From a checkpoint of a small transformer trained on Wikipedia.
Size: width 192, MLP 512 SwiGLU, 6.5M parameters.
Architecture: learned positions, tied embeddings, normalized queries and keys.
Training: a variant of Muon for these matrices, 8796 steps.
Each number is 500 + 50 x the weight over its row's rms, rounded and kept within 0 to 999. Layers, rows and columns count from 0. Numbers have three digits each. The size before them is the row's rms in percent of the matrix's.

# o: layer 4 attention output (transposed), 192x192, rms 0.159, rows 42-57,106-121,169-184, columns 0-95
# v: layer 4 attention value, 64x192, rms 0.172, rows 42-57, columns 0-95
o169 101:570493506468503445571519459466459469529435516507442453542542424527565533472513446475595431447608461518477516441539464486475433560576516501522543403521497529439517424509520542584453492456543544468483482485469444563504511536518487386529450511436456392452524472458501483461492569504544521456
v42 108:510389445485523575537518434533543529426437550491526534500552429594502465559514458510509559557505521435489528480468476533447552458517502499566549457416363539407545556490516470427424511500472508471534464508537526484478580511511523450461498507494527587533556472592494504492401434481448611553
o42 121:466539458538623549568625458570463530459476539425544436460402457576468465446540458516451463442513503540456573510547406447514539440521561523481463463439503485503541616498394473545552474463496519435536486498479467473431526521509523511472476390438540536520543452449514538520450548463472531435
o106 090:416540545451458494443460568452559528513496483529505609481517570474509511462559498439469462500403549527519455523500524562460468581414454477505461509537542442534440507498493550466562528485576551596458489537502511515521537463335457518410522616563428457451495517434523504493514550489476473485
o170 101:570573469471427389564418590440541496583590476462525446518455510451482522444386546507489446529542462489561446525525521526528437493501552440422541564556552478525406492454537451540474459541466461539482486531489578536562516500450477483571541494500543519499540524476462427532595546560563495469
v43 103:470540516538508486490475546477425489530555574499558563533401459521578402560560572450511515433387499454443619542545644513543548541489582516491553509506473533579476451476519428559550483540491450505549417473428442443493444491502470482527491528405488568577435560541474490484483436465543560548
o43 109:552543397508566389500493527547414599438512425544524514461543492501509521614556446498451494521502549470526586539521581491374476513514505515482481522473614618572487474508570539510502464558544466515458524505466507433492456540449484497460552508498449539516521541479469530480467538410456548562
o107 091:456515546472474596504547434536532489497490572542419542497548332476520508506537504543552552559540524501553460522532488544574466474493496538616485564541407504408514627560539421456555533461530561437474514447572479464522506529480427534476409465562548454512451472518499560555491504590507462455
o171 089:484489485536487526439492496465551484577475518540519486473538476521411532434400448499508434412579467544527436534474359532497439557554487528452484481579476508450460546469488502515553484496425551496543560443498502510522516405547606495579485513498495439361445491497504448508484451522509493467
v44 099:540499548534469545484533424513477502488453572474499473451577524509461572521420478492397439451552490469539465464562476440475501503496430426408561483592506420557517479521533506528530473504540502471436518472401587455612503440551563519500586502471548528463533566405526436481593428481556516579
o44 109:506467483544521510600453446521532376481516416540504455510463548485468554521456551558470506470479610400521483558444560595544600533486360416487548464550473497586587433508534449497499479491487400445521500481477544513569446446526568538539479442537461405464509490425405499473484420480551541455
o108 089:515529448442390515501535576495526506483587476481519494521441462490615555531560445492527488482510472486447595467498446498395474492487569583653528520527552566387511516523552422491446467564481500488637514498604440543493499507523410549474461516508550545430453437440570523486452515552475543387
o172 097:481446474422512463408542629484488549495463463532520508456453507518475421606594523469598515517556420566488533513552509505532428483523582615561418596419439453510428505474476589473410525400581464510459528547467503475429526565521512469511545524552540578557526496641561529468538583429448501530
v45 111:545545533608458537407397558488426554499462458573485508537409536400592522432481413567538525549505459565470475498591469499537486497588478544520456536493506517497483554479563516535566598430495517531536595516503512474513439460594444492509459451592487505472526503483461560554506537500483468420
o45 124:488507438506550476398367456563532468553503558445534523454444513410561553498407461544525549539516482477514487503491498544503496557508486573532411560478505592528408485547549549475517510466469500509548607524450527500440551506529403432483436515525441517583484521612491522505477511461556455499
o109 095:521516533521523472541440509567474432565412501468493455483578491549469484492492592394501459477483551446471477501461499424564582457502589468441612459507510470506528518431455525478446451537455517586475441409490480547416550541480608567522534527419568565449527541564570402462544504541515467495
o173 103:459504528554480567564591489474466509556527530562497561469518451541459455449504544451510440533487546527497475542477499465436582489436494473537523534535488444521547520487424410538475451606555465471453392445561525474579546433375496543414516491529534446538596437428509519431489477502457547557
v46 108:556517523436524504391488505528556429523560539474480605506468454560461480516439535447546505417465512423482459565544436498398439521570508522433477493492440519554479539523529491557485402428540656428484482491523516503535447467424521526540528494487530513482497462446463466404558524537534442429
o46 122:549405569506533545451448515507525588509580484445554538530460456603478485464555533460498458445495477491437479576486605510491468549580379430440550564496452508450411411472402539534448512436534503496394517525456455485539507477442492494588482537515506412472495469420399438549566448485514523499
o110 099:530462494400429523588541463492449486483498569525492439525472562502425600479422562556537449597526476502547442398532464477533551492477492552484474579366575457522514532426508457521512630483381462523552429580478465442500503559621578488495485561458467500543543524474444524506411549496494488548
o174 107:455507460552534425533455524455518407532449482472490481417497501461537462485439456499429533477516523575574503463488411477549486442445545519477532356562478506484579489516480504430522487633513563493594543463540500536434482455496502461394493485518463604551454484491613563534447479493485482570
v47 093:539546532477511551552459494497490555527491509521515460455561488497501512450492535544516548525542580455522603504585543467497521562456452547533515607448517461448511586399396485557497484489489468515456393530459527455533529485494529480473610479588435484460499532534398517467499531429469527493
o47 097:539598515509463489584441406488475564348503437493498519488524446510536493584524564599525549460504479574491621531527506531527468459444480437551535649391586516420533579465467462481492493518513494541425425571528543410406579506489486512479483533461407470538511542443485498468583430586536489506
o111 093:538487445512492427408563478518488437582418490582496503453426521419486517491474419503512488523456523539524538523457449486482516452564521557476567443494447550548484513478565498517437468528583451402478552309524472451490422504552398502542505537495587555509424453571532475485416539518526466472
o175 094:509457548506478579504481558492513372481531512551473492554602532448533480513481430432438473459539404447548415530431528474471488574561561481472516437611346534475459460555514496531457481523450586558525580428529492561548528485496532594478447475488508461422512556568494497586429461494502548548
v48 099:478537462544510353494435523501472539468534443489496500522449526509497411463481414524511478505426474555583594473448503568478514421468569422389552438368536493464532505573464555608502469560506480511516483575471454399504564584552574440496550567459505502550476447474397516511474529468536467489
o48 102:524532451484561339463479493506488522492540466537449519542517541396560508538537540436487514469431505564550667530521422450394519448515621500427485454415545497517481537480549553502531525558514574484455486518533464493496456567453507503478599508453493446413463471516494515520500550485500482462
o112 104:547401523394426551562493481578513478486455558407527521502411431501525402537516502493540481525542510462461391396523492555469493484420426460517460569522536385426422434548561547452485591379546418514488567599406468478565491468519509456435505564520485452575472453450578432487494406455461448513
o176 104:484459518358484549544538527410519496421519432466493465515483621503465476500478421538554447504443463539535454469499554459534491509505417527571401519601497538464582423486428524500436455454502484531517450486476592486503476510517511566551435511518448529513561497499516517453565509521527565532
v49 098:483556472498454510487489532483477477568491465497496538426456510525469440452479497510520534516514471506484605545587442478441498451568529480557560512418473541474445558498495414477507473533516514404586527448491497520522585523478505447557580512467582514485521481452549465523444530535476536564
o49 098:480512492466390445456363444524452550509494488486525450482530531488463481576438531509515474515427545465500578532594508533438468475468583548514591543456496547426568541557523545518499451482444489406607468518509450473518455526480432466516482588521520521411512399570471440508521467494555473517
o113 093:507570492562532444501490418564528491523477532581569450498515460433494521498581418583483525494578500525492425519501512560557379487526476543547457496582441580523485445448519530481440509524551528558438482455535488504430457468501510520480390499489497453522409490514496518479461494548531428421
o177 097:579500558401620543500588493502470535489489497543479460518532539497534512451489483476451523498516465516538540512429517473531568593427532531488441539540585391476491561499558470486574499546481459576419501455546522493498480553556478496527530430458530540517494577491520485428491565492485476540
v50 100:503596607526505450544483443528435465616384536541573541497501464543501501502409457473509511525511546529571423566461461532501495525513554476491498538515531545492539536529628482460519463497430465526553410447588433549481461475511495465475460520440464452522474455569466476492479476506470509542
o50 106:481406551442545367467436563434511411490418467523581487539512481488562506527376493491531516460457520568471554550424439530472542504404543487425505403453424489527479494466546469545552465483426443457561501385514450478533458480493504543425512550487498460443500382578504456465476462484447545564
o114 097:576537450472513619485551486506526441471535523434535494443512439426434554459548517517474501502495505493531468514488565429534578556590458556551495552515518524482486510485457423470523486485552513503516523429494513455436558531464468539510459505482471456504539635491532512536495585528521528446
o178 098:417398508509431468408495482525562537498595555533448534449595472533549493502564553465432453568536538480491523456488512511557433536506523542518531511509477485553451485468517533489603524518453516448577532546485565487439492465477506513516544488573481576478525542540489548471486506436531418383
v51 098:408496519493509446570514519548407473484461485458493381431483498584503554435518456578472455578485420548589483591488539511484542501489602459569404443487546541539488399525571463420482495500561615458502444498494550522531515603431501492457458453495513539521495511488532523490500488497439444606
o51 107:448427487512493526546552480587537474558401519426459439522523528657533477374435476533520435495447511470511577538572626455549572488579566518462429498533478575469578487491492465542500486477558579505504446420527521473473494566503481428529432456517507559467472507490573495581541514554443514512
o115 093:539524575493540616362508476513458538474532452500535605451571498397507493515537502482566557511431500531496420455421493502511543454498475542539554518478462486527533556530453491539493544507440438574547562384454518490566455459560481564468508621440501355550575474547492492444509419458447524428
o179 106:528477493621527419506501541396518500474540494536502525610507432402503482593522572485521569517521512432425546420473506456500419573491484612599533461552428487444512529558585535462436455483525382508546430549483493517490459480550539546568543566473479545419526509532463508464401498526539468474
v52 105:445480468465542499427538429498479436473529483524461550397542436457573560398543434385460515476432623460498507457477491551500516528519501576442473493509523493539541515443518483473467510549504475432500412550555459541468477510383470517456532584487499591459447556516529486518524470577577505490
o52 098:548576498470597494536554515439526471454528493483499497450523588478434545455515543475387491449498548542550465404492486462492524449489552509440504441511511480519441530546521499518428502530470495475552477524469410620483553537521467501532539644542498431356603582500472527512427517591456498492
o116 098:456447518312445438548472498508533369533446531500550468483471493497437480617502523509564485429517401429502476524488500527605391566527486473523497449483498500533569486505470423520509454510504563471436544531555488488489438523459510471455552423511513537539402559408446535515462661497537543549
o180 096:514527495378499514463427435496562505470529605538552422547589493557424468519472542576532580466525544457461531505545500409525456503485481545497547533548584520507550574435455471483501493488532472424540552460512517519500589493598530509574433364525467550595454437469514490517475590472535446526
v53 102:522563519511540391515445404381448585514437528554512547465555457566510541502419434557453517519477440526406552436531456461464506494348429537483496445482542502562502469535509461465471562468427483466515456512603420541451471576550451445521549552439454516519543533481397557479524534565634460521
o53 106:519469502463489519576503554396495516505521522491517571558536536448484503538496456493525531514503392440468474486546372483441527506380494455489500495498458442519484441483486539456488429527416450440449456532586487429432481491469511459594532511414552552534515500507498603505529539515592561464
o117 091:604524509384500482472448517561550409557505430452551403422455462424540418522505476439497523437514593537500437529590559515466520470573474535487482471511517484434470518543487508547485503462529523584453572506342542577407480497385491485413506537514532525495395467527492430509432388429447466489
o181 099:458532453454529505472561459426554393432595480478477393539448501465493582504563481565506467420528456449528562563458505475492490492508623602490514571496417443476585495490481453448552520491507484504523547592412602482571518458497482547465531486592505449533506468573529471454410534506425478509
v54 099:511441505549598515471550500429452487500439573449473563549486439458479494567583482553430480489484438514502567587545490508516503599536558518505561512600425467546560531543495560496545518523471594505410518451555512471473496467655432559528524565537466385488466539487549572541489518504526563495
o54 104:513493419506564506518508451500380426527423465412399498532507493519523492509485442616454563557467599454560559555458445524461515498491484476461423450541530452453547375548457535456545504481513575512491442530575579476486419558507488433568467427535416587475441444476553532450562502567547499645
o118 092:581459529519457527455374503582542522552529558542476413403620505536527447433455582399516525451523509470422417505478512465521488424497470511501524546509440548566440499517470440471488589533476486544473524429498504570481492502464501478431576390463483528527498524542509481491528559494535533485
o182 100:492588499607460461565520472528581545529576427478515546478455581459411561412534517506493529512457441543526489461470572403509450524487556397513500456505567465553447529480606455499502443476592574533573520522482471515598461533386510527511509567408527465448496542514470488517497501451471417510
v55 101:615515479461485578499552509532462445522481578513449494491493498366485484517474425500516569533505505489519471429458498534407547578473449432548467458530415541538490393512561438489480500519428409444430537512362504516409467534503424483514372441496532445476571448526484406507481412473438481562
o55 113:558497476511482608574556509502479508449489500452591469467463503534387508481495530482462584504436586501524350463475397413416502574445524507441482422511552516491533478535563488539493447391496479495569469520440495498483507476503495487496432538532452481515554528469490567531501586440471539480
o119 099:500445502685503492491450494398465559507456485553458469420532478544520576535464499500595507467540433503578629575488623476559438435473490595529609521536492525476487580473488463485521466610528508487457466470554483483610489433567496583484521559425578564519497485482422436437464404587516503474
o183 093:424480503528430404479399510514484545495554475437385494471501491516487500380531461490475425605490469405444596508477538541569433410489462480502429589389510540518441610464444531476554529489544525560547519440503566482473474466495443537503579555539492557566506501490598516476574500520487492511
v56 093:409485481510525519515487513476510522499442550470464513497464486495481402543632522529502572516507578479553589556488464597492561525480463506548500533513436435501416466508540503498524552469495455501401485535384519514531488488647517486452573550554553482477546504462468451464573402423487590423
o56 102:548508524584494521427508543392437519511570442514559555500489494438482521591539463562428530445528474581541529544540458570481518486477434475382507516464601432541503514509473572467466467496603555513511454595487602485562490462510493520447505539650435519569497502471511511600469490526513452527
o120 090:514539590409487462468446484538577558474439522418423567472515500541578430426462519412553445534490518492524497513539573475421470516502482515473371439532488604568491593508495452485497545539433437585528553450552407556470528487481470452548423493469488516447472494532430520582521522489533573492
o184 090:455453435410380554472501510527478500577505605418501488503525503569452539456483481494487524559473495540489482550419470533521503518492524465440485528514503538368512533509493522408413489482448603511514587431505411480478493495453483510493542402443465465547572509476474511490439559573410412487
v57 099:483539533531462457435423535504481542523619493512499587470545497539547448513592481545582481422485461586534503525493499425507525510497341532449471509489568420503374495425494536479610520534483421562503455393526517515426543526478454525526453454514466454482583503564408559428453536450581453556
o57 106:501549532516472408562508495525559477500600402585485561448595486475472495547479500471476433476489496537432567533498537526553412475384384509543485608494502405559488583533533490477515553532513515532394373560578538468394513528421435489477489469486429502522483468541492544431510598553546462473
o121 093:530504497507498557371437508486485470536521527481516517474360437489545542500491556497413530532517487379456472502528515575522569572547576521547502499525540488525404489490466540475529442471502471539513494491428451503458397596517544500485609522462561503432563548473375466433469462534458475510